From a checkpoint of a small transformer trained on Wikipedia.
Size: 10 layers, width 576, 14 heads of 64, MLP 896 SwiGLU, vocabulary 32768, 73.9M parameters.
Architecture: RMSNorm before each block, rotary positions, no biases in attention or MLP, untied embeddings.
Each number is 500 + 25 x the weight over the matrix's rms, rounded and kept within 0 to 999. Layers, rows and columns count from 0. Numbers have three digits each.

# v: layer 7 attention value, 896x576, rms 0.0957, rows 75-127, columns 0-95
# o: layer 7 attention output (transposed), 896x576, rms 0.0852, rows 75-127, columns 0-95
# q: layer 7 attention query, 896x576, rms 0.068, rows 128-143, columns 0-95
# k: layer 7 attention key, 896x576, rms 0.0701, rows 128-143, columns 0-95
v75:528507516516417465528497537498527501491519479504509473534504464492498523514476480515483488495490502460482535489513509519525521493512515510500532507526532519512502523505493507514483540547468508570496484530481500434491513495497466511464549508524518478523529505483494515542488508474534523480
o75:489520527531489496512496523485485535523469518515529488503488474457487520476485564497531493470472498502508538510493488475504488468533494489526451513500502498504475533522534506464530493517527502448531502499468510477498481509484514499490492497494491475478529501487487527535498521513517507488
v76:522489470493491509466493502487492483494480479470478555518455451508450502486541477488547479513525527514499469485501498503537510502473459469498477460536485525442459486471491487486524476486499534511495545537522494467493509509519486479509478516485479482478496496483499487549497446468526449490
o76:497476513499496509464522507494527487573438514488457505535510518502524519525523486468496454516499531475454513518491534462517508488492491517488554459540534545484480502509515490487505483510535537518543497477482493448476501486535508522534480491526472493465528481516530473574463504527472509522
v77:506491529491501481519509511494504527481484497489556520504480509510493517542487484461525511486471462503523482506495502508491493458497492515511514490486479486515511509533519506514489494540484471498465513491537512515558520535523534504506508485490524530497507474511533537492525531510491509507
o77:494498469492476469535501489499500567490491482507489503490495523494535471493494518496511521522537488487484477512446524477514536530514518481466467549512487496496510491539472530504493485505524468502505520483485501515486468511501492459491494471450498525552521508550482530480499468477523543540
v78:523467491512497487514490522509480511443524509489526511521467486517565476519464518502496505499510543480473505528525481514513534478482499499527485509484525488486519497519516465511504500510462464472500504514465531498466451506489451528521513478478498467524487515513517532492506502464543497490
o78:508455497489523525474493512505467494569516492444521530514493500536489511470499486480485514534504500475495509505517467465536526566493492521506506505502523463515478447496457506497450509476473477518522562507505500464526465505499485477506520465523495521515493507538467466469501523486511481503
v79:509496509498501487498503497491484500492507488511545498527504514514456486464497487527506539488481482500464487525488508485476465490500529478489501469437480545550527507506485494505488484464503475507487507501485509521463508486534505496497483533511505463477451555495454534466505521489505443522
o79:498507485507490509477520506460480523502466495476496512506488474505492503498499465465491509477472525472508492478482492492453488491487519504475420476478517513494460528557500478517491489522522464505498464481492493457477472450509502501517520522502485501546480469511539513480505480518494511524
v80:531519512478462497487511523487495550480537496518498516532496494484426498539499491489507461528484484509486497518502487466514541507490525507470525490518509492503473548509482513479486501544436511548518526514492511518535459512537529518553487500473498541515512517518515492527521497556502456475
o80:518556491489512556502472471456521553521504490464485503506470522507485516500541538536510484532515436511444524491501521490508511526536509479484469498465486474481498563523476451453520468547483527489512473452522492486468469554537517495498477520463508489523499490458472492532491484513501504502
v81:502550517488471468477517516483486523503496464512478522486518481503527493458493493548509476460493537502478505479461479522505497499533519495515489472489512501463513518508500499517459516528530528488496486511512517500517483500486513533480476500545457508521480540475525479522503479463426521486
o81:465521537512562457499488510478480481487525512509483476504520482519504537500517519485515505501485517512471523499433501534501504523461477505524550494464517513493499509495529541524495524494525518545461500477516477499522489542497516469525498513539526517490503486484513496467495528492459518486
v82:507545486492495532478473514494521517497517486517516490483488474499541523502527514477507519500510477546495497534534459459496485495503524503472499502522510484480449517543492495511477509529510478488491505515474478491525514508500494480486533506471509506501496483486492479532507501539473465522
o82:500488483474493495489502495507533514458527495516510476468499521501507471530470510544494522456485468502499519522498501485470502522488487548490456468495493525526486507488554527499527436474516496461467477526493505496520477481504471494568561517485466483518532465487511478498459454522552490510
v83:485521489456468506465500521487498504513497501504514539503550519530488506514515483526491479502498514508528522512481513477515470527474528506482458468487459537508516485474523499500471487518458461491500522489511523499469559497511499479524499491492494513533511499518468480487510484503517512480
o83:470538493467507434519487464518465496489494503518502482496473490498527480480508487552497494472497502499532523540516479503501523517489492527499440458498516481479516492505522497508520488473537470537537530502480481492534471539514494486489480482518498473548525483514517495492478505491530509498
v84:478479515484506561498447527502477511479522570495489487506473532537508504499481524533508512494499448498521501513491489481548475510438491487463474504488471508503446484548458496493524463525493470521517507524449523463449500485505502508500460504480495519491528474463474540490516506505507509532
o84:464526505454504537436520547551537506511519528476513474518502500532542513494471511471510524499500524480483513516481484552533518449547493464491493495482466449509482522505519487507503497532487489493455498474505466495485500497487483509487523476459521522503522469496500506545493498481505518516
v85:483505510528515488506468532514497510531508521479512463502488482503497552520488519496487505493498481472492500467492514493485528497505476502505503520485488486514479516493470503497518499511454507499528514543494503526476442526506528485529515484488502491470523491520477513487508476554533416472
o85:469502507494461544519513487527524481498477469496566507494435492531485503523464523466501504492488480494476527547533487511473475502519508509497510544452481500494518542475494489527479499531471479438460497503513465480513482529510497480499480483485504512534516462491474493490490493537490455445
v86:466470495469499456489461516499522517476504483470487480484531485464518487515539497484499537488489469489499492496496547491521488500489508523487501531489511508501527492475492489510459485511483530536517475533481525494522448538507500482524519477532497498529497508475444528510473495498510502491
o86:509495543536534489459506502470523481548470500471525483486503464528509519502516502501488513495504499492484533522463505514463494494508511482507494497513522458497422471520514513494481491515486468502509443493515507519475457473537501505516482505511479504504543488476496496503496483551465509524
v87:456443524524494508519507486479468507500509470475492477456531477530494499524504495490496535520518515459492482548467519512502497531536532490491576483506516484486531511497504506516508510548467517499497533483459496484515479463492506505543507515468514520477499509500507485503501492514515509502
o87:486497481482485505518479507466526503487507521529473474494499509495524492525498471489472544457536487527512485549501484496441461498504526528531486502512504499500485549502474486487530473525479536542517510545478502464511492519481508490540481542487493521531522491469487519507506473483464497520
v88:509487502459489496493508503504482498487493495506480490514491515495518512497518537494494496551509482514484522503470507501524494481472453514510486491489496491518483549549493519505515517506528442480471506509493534489462488533530547534529501480495532477501499490477486483514481501497509463494
o88:479512503503493508533519501501470450511507482460485496521543499549505547518540509467540558499503504481484508532531464511475531525502535502526531520461475487481491483535578521529457520496461522510532486498477512495496535541448504526465493476514512527502537521509529468480458481504528498495
v89:503528494512532497471531517489496478497522492517436508531486469507448510475491461535490518516480497488438504480523513502547501530521519488492506496510494461468471550505482491486531478507512479530477499523519510509469526476507529535494514490474519508479501512509464516501526492471487538534
o89:496499544515487463466492510446508524484492529515481449497496524506491488494516525527496475484470489494483506546504512535477468504500493532475478498503495512533531500502538542510488501520497499512527502494520555503538503514486480517517496511489493491473501505518464494507503498491513516500
v90:511497487529481515504474513491487507501468500520506501528491525487507508476471472474510461481490549494505478491516515485497495486514457500467448489531450516458510492510512477532525516484466531487488507522506504488539477511467491505476442454506511473508492486508509484528506499473506510490
o90:542458502518486532493475488507525508515481506503522501480484509494494492541500500464457491469532502523525514496505468474543484492507477487460491542476483480514509517467535495537460506484505490502522527426490499513514491536483465486504484474466464485506486492516480526479480548503508479516
v91:523483492500473502501465486513550504495488459516482481512517499505517500511471504492499485500471517480496512479495491523524497495507520502511508509494471555489542511504474470482529514557514495510491487533489506509513521482483500479477483500497482506517485470459489522509481507508498510502
o91:478519506531478438509464512531502502491488519509507512482489514515489499515511439474526471499483485489509508499473499462502477484468480495491452475529533514484455501481522492486494483520522523499495544509527475519523491480486472496497512504495500480535494478477439477492511510529474497534
v92:494525473510483455503488457498486474532541510497504502530461456496487510496521523488540487467548490552500542462520486510497506513499499529537478496472515490461484529498489478484501498471517491482481479491545492485495493496510495463481469482515507485472506507486460528481475525497493433487
o92:509506485477532511482524463458500473534490496546481527496483482522505497552492493484494464500494519490508511470519496498469496540522536510498484500495487509474506509508519498482501473497510463461488511489533467518512496509513497486488509513499516522488464461515490480533517499511513493512
v93:510563503450492497476488476504504509503521493492475476503483496524528526485525474487477469522489527524542491513473477488566495484499478503499504483475502475494523546500491511486471474495553480542497508528523526489485502494494560483471500509487510526464491509491518477506493479469478497502
o93:492507541521479511468484497512512491513510527444493477527504507513534535507493526533491480503473519520438489498520538471512526515532466497518481498482511487498508527538539468502518473469503490495471480522514485541526497468516473503499525502465485540480489486507515516516488520438523509468
v94:480488483518531497501493485473503512491533498492538564486467529539479505507507504519549468477471485513491510495515509454518468495469506453528496453508531527496498491490487482506483525497499520487503517448489480531491530530561541554529557521449500521460537510433536526469498510494514480504
o94:485505487497522488495494483501522491512528496476483527508449502521495514453510504518490541471503520472491490498476494520482519494487511468523480491524505511495528463496500521462509516502495511517493501465540538474495525511509461459526506546511479539513491498486505465532475479454501514496
v95:462526517492520494524504512514504513520483521485506517503523504547477493516499477511489506528479485493522516527505513495500476485490504490490466500546482466520484487517510471493548516476437466494491516493507504526504455545488492462518498512455485492513498481544491480533520519474496513526
o95:517507502476478507548509486502475528511515516494480487507514521501506478479489514495493551516469467506533508486483510476501525452494493480476437528483499504521504521520532471512500512503477441524524504487480476514508460504499518487491482515459512471497491503509538482509483484490530512487
v96:493498491524505487475504502514487505517489521509542490492484512497525523507499507504529498505494502503505494536493488467481519471475428543515515499479529544522493514510502493482469497506509519479453546486446506488504509523485504449484485516472506507490533467477538485458504506486491516530
o96:493515488479521495459536495520518533499511479427497519517460479487492508544489477515460484516499504504459485528503493465486493518530525450529480483492512480502496543457498480489455472491485508460503547480478514538470505428484502476494543484499517529520505536485505501483503543512517527472
v97:462467522497490520510502491498477491492513487484504483464466523481446520526472535494454535524479516493490504559473563511470478479487495484455468479464548514514463500500487524501494496463486451505513499495473485491487498516448528535513502531505535427485531513501456500531492500478518428475
o97:517501488485523536490524480495517506549505497474506488541545547495449504504483491441471531504502491577514522499465516496469473493497506495503508491486515462524507548466529496516494496496510510507501493486476477490508523508477504537490478528451478494491510520508493492512531453478463473512
v98:467454465480493520488555481499519525488503498511516509542518445509488484465498515486481467486496476529486526490498485501548485494454491498501519488435471486457472489463516505468474495482512489526477542471485488501545480502458476523462497508484491534513513493523511474559460502537518526475
o98:520537497483515488448514483487528498561484490518508519518463502506509516495491463495514494538503514518571482518503487473539510502522455512474476564499476509509487501481484506494506537531495473518502536522485495495539448508456507523517506518524547522509498487524488521515542480495512558559
v99:510494470478480516521481494510514472530494512517496471456548545514549494448515484501522507509484488509515484541487484496470476487488488498487502488533481491505497497486512502471468486494532454513502501498528487519522483484485466521477534476504491554499472486528499516494518477481518492506
o99:476468484503463456539486496524524515460484495479508516466535510458480480503493489469471536479484511546519509526516485511516506544447522518519548508506515515485502516496493522521488475467524484523469467498514495452496457502517474545516472487493448503453420489480531524525515530478467541500
v100:499505494424507512483501516483510521480464499495457457481490505508469487477502514522532481481496492481512494500495505502478467521509508525504487507520513478485529485468518492494501477510527511518475509483505492509561514515468534510474543530534489525492517499460509503462510491502484522479
o100:511491464515526475508447489487540516480522518484467490480520509469525516519536524541474487469498532490524518508483491537470529465490506501490496502539470522490469483501477527488489505506549494530516509473471510488508512509476536491467493486470491531493476531511502499503525475462475509500
v101:516447480471529484512507467491511510521473534456501488513533512530486465504513501477465503513555570488505504510504506472500523490519491530508527496472466507448483492508497463493504522483530548482543465501513468486466480538501520508491491486511482500513477478504530507490459469489527490487
o101:441492491508491517511492502531514476486477471494537498530489454511497487470498488497505514507490496510479471489537471493556513520494486496425545479456476485476501489522496520494525442481483475494523514494489525492532516530535480525486486487540535561535527529483509538511502501494465539458
v102:507485483481498504523506492475488477495482487513510494520500497511473493509481468486506447495446531486504512481507516505499486490541511544531536492500491576525507475476491516469455524498461483485510541504501460489544527489498536492518518512502487511526509518452499523481498516508498506476
o102:426505491545490462496505499487481526506500504491501523509499499495495456480486522501512508465501490504488526496504510493503526478490542540496487547485485510508468488483502536517517512546477522518485512508473484517446540490477516514513498504506520503460541486499510496477482505537469504491
v103:516516476523493530491497511473529491494527506500516490467521493500478501489465489518482495498483488478512504503507539503499535487528499511487492532452484491536510483485470541460490501518522454501480526507451513487491474497469531524490494520514504474467545502441499556538487487509471483508
o103:520490536509534492497535477514529468498515476462482500501496492509503484514448550503517545454494507486505513501540488487517464483468519537508507490505469510491526513466498532520468504542504504529452504480466474534459490504500516496540489497520520487474511514502512510538563476487497458474
v104:471441470534527468525503507527503476486478496547518453521501487478517475531509491523520542473513491478497492471511490473468467481514512535537493489491489495503486494464503479496486518506471505511506503504484439493540513460561497526482495515515506471483501532452466515525504488515508471541
o104:509481482497522526490512489497511485526517515486464457498476455450498558510500488466533521478508515524497478505516521506448518463496539504532535507507458507511487527494488464458511498495546489473510456484437486497513497490480457479484457550524548448504504519507515518503501511486501511513
v105:522476492472481507539482474468484510516449511523566490529518524510469500485488486502490513478490514515502510497517545495478526487493492499560504502480489518470527517526479485525491500479490505507493508443520490504522524459486462521487467536578478541486547531503502483507516535507511475494
o105:500514504476465504506544516484503481474519508484438464520456548459462481486466480483474479508489517530540488448520506456481472497483498464526530480512473521503468487490515497452484526499514487508531513519504425494518549513485534479473493509520489533443450514492543516456517517477496476486
v106:506521488510506531469492490502507494483506497538514512522509507496541506503532489492505498521505496532480508439479438527505504492483487527526532469547504468492510508507516496510542510527536465533499464466487473489512539480501499517474527528499503512498546493512525488533484484463502554507
o106:514503473468509473524490478506481519487530503505505485539489476484488490505519496498497464508498500478479528462536492552514499525506490502502499507501462525513504515512493471507532509473492477513488467522493495484610492495508483471475511479474521499517507509480474487484515503492494493522
v107:521508474486474511502538501474485513468474471503447453491486511529515485531480503476502445476477520512508516506500506531465490462552504502531502522497481495484483506496481510462539516504501475526498520541545511480436488481478547501464484530521442505516538481489480510460485527509527468470
o107:489522479486523504515525522483512500476507489510488522551560516501509542522498477532484518471468503515489494491489498472469501460494508565499496528484480508498492518540477488482537484491551496450513518497507496497494499494514479484448521516500513491488459444510442498520510523534496545475
v108:491483497462464512539467513480490487484500516470520464465494522517457489469501513469457540498498504526486506476481544481518483531494550486544495496505508523520503572488478535518518502473475475475467473534498532514514461517504508485522530519511487502488496520544489512511501499520495436511
o108:475514470504460547486518477481489469523458483498507504495510486491459497522496488506493506490544513521527474472512483482506460478466544519498522497482549518469519528469493512516495472479482531480481499503498498478495449500502507464479472509502506512467504465527494505478519467514508481472
v109:485515521549509486511470501537504503512501510472444498486516494491462477498579505488501504515491485525505487501531424485521500485492490508467519501462515490457466503496481516517499505472536512503520486467521524484528474491499497508474512491527517503483524489485474517518487458522496450483
o109:533503526521512498476496566484531456541507522532491529494499510438501499510482489504486509528490498495469524496488500489478460493524496498467507446508516462506498498521518518525514498492495496543513522494460463486552496536533486501501544469519506499478485508512516499523519486511492502515
v110:522516504495414502509531481502494474515512507531461523523507524502496501525500505551475502498521568482485510522532518490503500518495510492540508498478501527512525549506512504507478511515524475479487498526498508462525504507516519506511473506513517519526490510487502498533503526510514493504
o110:492538482510493518543526478525472480502503489470470552476494493489495483491499543528466479494501512502526545484509495498526487511484436491516481512491520501476536524515536500498497471511411539529484487510511545480488497502482510463496468491498463487458527488472500520490490516498469517558
v111:484521511487523525502455517512517481492464528494478495496517473493541482512481487490495532502456497489510545470502470507504495487474500468526498516503507538513498486495525503497507533505476510461479477492492488496505467501522493528538497454487507458493487508512529508502501507511474462482
o111:474478440458474491490517557496529485499510520461488490515519548486450486500467523463504519483469506477483471529474502488460495472509501493511544487456487465514482486468528524510488499493498515542489504517479488477514465512507516527515493512505513505528452516524530497451472488505511481500
v112:521522533484509494500504533505521487469512482464468501471436487478469498501507499513528539479491539470532515507522494509489496528504519517464522493505475517498497503497478550517479524487539539510516509522504482454512462499460534525538462491507500454508530553494479513507509500500490485492
o112:490497471505477508510496574503450537515494495511492475472508504497506526525494541504487519488513492494487484503468453502470520496504476544512509480503493477506508500518491531479492467495504526496504531503493450471490517482512514542534465498492502459499498459484515498504528490518541480508
v113:495501536527511483491500495517530463513486502517482517490523473510454491510555514518490511477486513488506511469517410487494418530483502467523515509486499553509487517472497515482513524514512551497477515546512508507521490500504507515477508480522527517475461516432487523481474518559495528547
o113:507518511512496484505504466480494503496500504516502539506532476468516502474541489497559531528512506509503526511537476537482482542521467474520515478491524484485489510477511515515535495503535484500551485511512516508512493518506474497476514522493500507480521536485525498454466492515448468547
v114:524489489482514513463476519496496520500519518517515502541495482483535482493493494482539472473467513529496506505483461512520515533483502510548534498480502485466479507524511491481497467511488540505490454566520510514539521489494508514488494483510535501528483471498492472488522488472501504469
o114:499524475485509487509465494526466501551489531503527506494508497507546523503575503438470501512499515501490518506462486483525524519497527506520499519529506472526534502492512516508520505474532512482499480504522499499505494506470526472479505470516466496496505517473509492488510493508490536510
v115:503517574502507518504537459504516498480474489534523534478480521527482485506529468470508520502496509493515480465491509503534514509522516515501515432491538518494461502517498511507485528496503527522472484503512512495503534490508469524539483517477519491487488513511506478496484534467506469509
o115:514560515528469524511520487458494445473480511453496449483446509502506489535495471448492514498496459491507521515512473508500503480503487532530529471503478502531483505527527473481508525525482530491486496501491524513489512534506525537534487470506516497522486505509510503530477503507493536502
v116:465511483545517509474497483492451479485529454496484491464512496486494479473516489500490501529486469452487519520496483561456497493503523520503506504481495468518510504481459519493478508543512558466510469535480513466507494501481561483540486527478532485496514481502507527508502514463489466513
o116:528485492579513570567525480513534510520482496512477470533493510517505506515489483493524511534491497530516526484485507497455492495496510503501471445539498482512478492509515505558492469500529517467488501480514515516530498527469509504563507487471513470520495508502497529532523463485485501478
v117:530503522526515536537532492476498534498494510480555577501496490461462465533475499526507526434501523484514516511535531517471450545497516507535475479488490518498476484509498524487511541499491516503473490495499521484487475487510516493477490500484501443528509549485504533547537532480478514505
o117:515484539506551481522543505522467498485486473556480473491516509459452520467454494491518493514497529512493510494525496506499495494564446491497490563506498485502492524485531528479508529488504486511464531520478506457460504492498478501494483481512546498482516555530502501525481515498540510476
v118:477504519526492542497549505503511501472549478502484552491527471462512501506511490469516468543488468483526502513473507523500496545524516469453476513484515484524494487511487469492545491542497461488477512488512509479482493500500520494503480527480506512515490509533472507491503536499480488493
o118:494533525509460506498510531462484543511490491494500508474493525511514473502507486520493512515505490500490516485482519514469509452516489529476466490450526455493479477492496498502515514572546495480486480510537506490519518531484443470520486496512504526510479546504523518507502498494491499522
v119:503521524510538512503518523484495494518515528506535468500502506504490506483510502490501488527501531499519498524550512514505501547524507499524529501489477468545507501470515497508501494513508487481471481512496511528487474524499514520531507499527525515510511500555499478481516511492517511483
o119:531484508471522477509516498490487511560509516517488460515482529501524500538508506554468497528492487537474515472493452500476526493480496530519481519500479495524522470500483483492528488536502504543501448495480500506503470471486482518512489513521473492484457511527500494485486497527482499478
v120:478516524502504509532501500539502460505493508486459503507493496502504476514525512504518489512521479529517488532508504484491471482467498494522495486499538510507494483449507509485503475463511532499531532516460455468509486492466517505482486487521504524519487523500479521524504485505506511503
o120:484501513532499534477529495478480491486499503494504506492482509525503519500481562539513491463512507497515474502494477526513541497504501531519510474500482536512490521490517458506497472529554535478508524503526510459491507488483459504484503483503481496498492493466538517505534461513509504487
v121:507518538489510519457457513500526532467509488469547489502485493514459503514504519504496470490526461458460486506519518496519477490538483497505499493500517527467519481512482511502549483480463532549504486540510503463480517495503479511492485494505549491516505509493534522501489464499510523486
o121:505472520466489465467470492495502500515511526496497511513507519519480487489496499512501476526525448514464507530465470513492465488530449506496499490475482482486534519502454504486497523531503508508495506489518444480458517471511516491486533507513481513559534488495499520504509510515465483485
v122:491535490518508490468462526493499478472511473507459484503476458479498481504514543494501526520487508478481479545490482466518531515517494533475509487473499483509480541543497486506509532547493499467511470507480503518482483517502523453514475504500489490537503496481451490448497506502523477462
o122:492492495502468498469466493472476518506479504463502509493508527519496506487537525517500531538506478488511493505539517486486509503507502516490513497526507510511513493503522496514497469508488479469495503533503500525515464509466511486508507515511500489543495493528462481466469509464498503554
v123:548537484521505472524514536490514498488505495512529504523504523518529523509468524479473488492499473546505497502473463520490529496492507510505476481481491476483516493511503511490533504473518505485521503472498511509486490477475469469458500505498469508507497506470534474494492477477524455507
o123:490529478474510453502450504537481496494502485517505465537476502514497526517510478535511450485488504477491542504535482468535535519544462454541496511535483526504500521505484497454486494443499495503517517522484507512481514476533461489487486542500474463511467516492458487457508535524489498517
v124:522493506498504469498499485506463540524488479509477447512438510479496490493504464517550482443488486504504532483501499486551468491491513503546497513491521506502494480487469505485462462495483468495497505547509501478509509493497523516462466552513490491501524516514463523516482515485519519532
o124:469496542497514505495508506479513508514439515467488511503490466521509512505489513505489509511531508467480500517500509476499520511531542512478481503509486491482468524516522478500446493488474516505494517500561515479518538479507468496523498518502499467476516474461533524535481484483499504540
v125:469501514492489486497499515514513525506552526493482465479478483509519462492508509514515510470499511478501487523488564452502516562469499480507502497477482525516515474469519511487485501518489506503498505485482494517473495482502526504475499516547514445505476493511470541506506510502484489484
o125:491485540513507484449503488531486455500476511483485538453509515499526521503470522460491475484476493510474487492521551514451460528523494537491495512475516478482511469481517483506497465502486511478486545462520478477480515501510539481470501527462491457523489536499479543501560511536526510501
v126:535490473526505508520508525490497507487482538447469489499518530469473476511463525474489502475501484467469466530552494503526510480467520495506508516536518550503494504521491493499512504477489468504506491513506457475499500481493482508493496545475496505484500504525516510505498464486467517490
o126:519498468497480494500530503498535500454451541475500520494487491482519537497505515512475481499505528504510550486504507493509492555513476479511479474499495496502503504545489485476505517478508489511499492492508496477492463527472499502485482476497462504488515498491510504496513507504511483511
v127:464525493496505476508438464497450502511519493466469487511498524509498494491481480501489498470533468471496499515509553521472493472476516493471497518477493541511481498514483520497479509478479513479456516511501529491524491485472503515513537532501483550455484531515534542497497489521529497499
o127:458440522503502469477504491518520512470457486458499493462526517527530494506497478478488524506499455479520512501520517506509570521511514539489539492523511495527485535512525512488465469521546464477503524486474482476474487491485480512504495517518506522492475440484466505495548508485470541475
q128:492510501531531518499485525495570505520461522498505466531500526483495532446493493537506515509481492542500527514514500498501508548500512464539543521461483553532511492499500521482520534529475526557533482473500543518539462522508471483534568509440553479503462496519437504566459502504570525506
k128:475493462491488490472516494487497497525501495513486489501497512528506475518475490478519483487475523518500460518498483478496454496492499503481448490478478491502508491503483520462518526488502492492479481494516466503514504514538480509486488499531493541534499536511513458489514512501474503471
q129:514492528483518550503483490524500536466487513535536526534512508462481548468477568535487520453528512469542525514518515487519534491522550493507530487505526512566496478486484523560540463488508463513525496456519509471524470554512463505484569459495511445477443495538506532505490512514509541545
k129:484482498519489521494493442522514444492514535504513499434509499475473482484510502484481499511549508475581506465496511534532478523462529493518515483479497490531526483508510487524478500506489497516481480519517484535507498531490509475527509514469498519506465498491469500538492509515494483478
q130:535498507468500498502496482488483497547481507477521486493543501499476477489535478500474485478539536490515468456491480525497468513522533511481489520506515499505474508520493546488469526510537517497498503471478457500506493433505516480535469512491474530512505516478498547480502518488529484513
k130:507499525531492516514516512500514492501468473479497478456506467475478506515452498520539537505504531526475514502512483471485490509495527482512502493512518452501490505496529476480482536468445485475496507525504513477529546488486496478499461516474508504513493518514492468499507516482487483493
q131:546486524499542510416458511482510520466532493504509506530489503521505495475519550471477502463508506466492536492477506510486544495529527499500517496471476526565507503513543533464541467500532494543528493476524514523544477537531509500538572505477497492468491461504521541489536542496501465460
k131:548509511531471498486515466477506511492498522527480504484519511504481494485484498480493500516509530535502504510492489485516502492469527521495529458519519498512452462460482512506477526504543522504469521488464480508499512516508518492477470534518490501513486528552475486466529511475519486495
q132:482536462462472551491492474540470511494467460487474525448491476486476511533531514480498483527482471514498466509533483473465446444495489523470481515524489469528465497500475503475470513506486486498484488495551489514520488527519493485489488505534486532483521486483521480455498447511500517446
k132:512507511502503494522533500517510506483505535476506513553500516494503497505501500467508469469518474484520483459477523525494488523487521481509494494516512483528520469455498503503539514469478503499483464514512490499438515465544494517498486498489500456479478430491502503483498530475514488500
q133:499486460508470490507508479476482538481482483469522522453520531495512501486515484502482463532488505513487478528483496511535515542477505528483472533485498481483485528531536505493454519552483527485488507471481526513466537483537480529485481500470473495515470507514476533546521542499486525480
k133:477531471468489523537538491514454466492528485487472473492528519497542506519471505497510509469483486523496508462487511453513476492494487512513530485508490494487503520533508525477516450526458507504482502513459505497519447475519504471550508528516516540495500511514516496494505479520505475468
q134:476484499520495525514502519501516470470515513472550493492482493472479526466492447512525515529478519526454515510425493482506501504496517512453441508514532469523481505506487525463530518483479477484505497489498492498431501548565481498490510520496498492475511490507500500494513455531503495515
k134:517483487483532444479520482489493517503493477528480456530470504517521530499497519527452483476530508497465512492500480500551548528499521499527513496492475521506497510480523490523487495524520521485496511480501501503513490474487495539496505493505510507496468517478485510498484474519526511458
q135:493517453487469530489476485480521492521481472491497513513486476516496475506486516524493497479483542504514463500494514467491484501536521517493489525518524518490474502512503465494451527470543433448558483504505477536489523473528530491487536532524538519479496488519505486506519483501490537517
k135:465501494532517541446501484488462518484526508503503472573520464502458473484517509491518522508533472508522553518489474515523510508495478542513454468481523486500463535498500478518528474530483494461513514498488546470487520539504531513464489492518506501460488503533547524539500493465490489467
q136:509510490525505491485461495491524497486496525486544519547464492506520490525504545523480464501511514537495504503505502491503487477516513497473490485476488507486514507510492582510504502520502501531496470478476481523468468537548519481496538480486497520491454510504483524524478510493504477506
k136:505471511479508485516490520479499506521540502541526509533501497536521507492524518504510533495502513502531529506510489501470479526510496549494547482477506531524497489495500538487561460535533487501521538533512486540537538513485497478486567514505504522525501482527523503476519496479500466480
q137:502516516495523554469545515531483502457508527471494467523498467512508477502496466491550481508520513530470484529508487492523492504501507521483520493514534486466534474523524471499505506472519502449507496532501486489479486534520495518462500530464508493511494486505463488505459508524494497493
k137:510478508489492500511488457493474527452512469519526484487510484453511550472546515509544531517490524478500527506487486504539521495513489464501534519534501503512510504459491510504477515505479470462514476509498463505497520489487508512475515494498472493493514535483496503460494458491472504539
q138:492511503562507481501534487507471521489493464485506514501502519498468463499485494433522468454503469507468504481496498527503467487480489497491500489471487482508526503476489537494518481464515494528524486494511526509487521476486563501466428474492518540526525492529558566496497507525488509500
k138:539473504510470535521537526484498535500493488502427494521476552471503487444475478507506496456505511465527541518483483532472515474498527490533443487538512516486499489491508491482524521518519492494478490483490431504501516525472501513469500499543523510496492497509534496525487477478510501517
q139:501524496543490439517494501520512535553491545472496513493518503546489539507486460502477463505477506476450461485455535491478532512499512522526534522474484515484473529497509509531506468513512545453503507517473485513495557519527510438509495469500497450493488517503474537480474463528505498567
k139:471504420489491521457537476528470462524521482481482493499466500533504498529531517484568536468494530514504502514507467500513498520526526490504479491504553470515531503484512512497516544506479483480473479482552465532495494518524511482491482507550491506509474497465455539497502496486485531490
q140:482500463508499486531505473481501526498482504509491483497527530503489469500518514470513483543524466520501503486497480505450504489486499511457512468518519477538513551454504485500518548461476503518488455507524500522511515473535496489546519483529496505519503505497465492501513447498542512479
k140:525496526467502511510484507500492505515498500516491500492510474516477525528572499477529558454446488481489485454512568459465520530492492479529495502475516503515509530513476493507496438548546499503475479451463503484471476457469498487511507539546498530469510495500491515492487487497507519448
q141:488493510481504449541508449521495534522523488489495491513474495472475488487463513442476481504483480504496514501469516514516496496482449539497506515529521514505527518555532475492518535475512501497459488482536517460497494526492510480513527529510479489495530486521518484507522480509515523504
k141:527510455533492556476502467498520498473472550474464552441500482479510498498523535524498505494504508523453510511494519494508485472486500483504524488506485457468519517450542516526483528502516486464495511546504494514533512451526503472497507500529481525528513512524456502519543523464482497496
q142:496523447513476525499519489487467523485525508505462501489488504527467512477545496484519483545518487510512495502500515484471497521538509460495466499522492505482481514499498512492486465464488501480441487527510501481524500484504546503481492518518500537478491451481478484481533475489471473462
k142:535500515516466469494488485529472498497504498452518512529487528496524453492515485442506483500475540509500487533468481490494510503484507505506501518490451494521532503505439504473515486505513503530514446436463491530492509507529469500521509463559537504462499443531526530474464511507548526515
q143:513479480498497481469521516480515516530499520537471512506477462519472488499496512514511545504529512513511520479493484507492508493497487490510480484496499496522510492542506528490514452519503486513497487480504506547483512501528473521549497482516495492517467469483499515481519519519521504507
k143:508473482514569484504510510470491470523492538501507512483491537524478475485524478499518502494480491515510491478497510449482488491488506504488538503523506507467461510524531496526482459495531530495505478502501505454539469466514471497520462508535517527484545516526499481483491470470509512487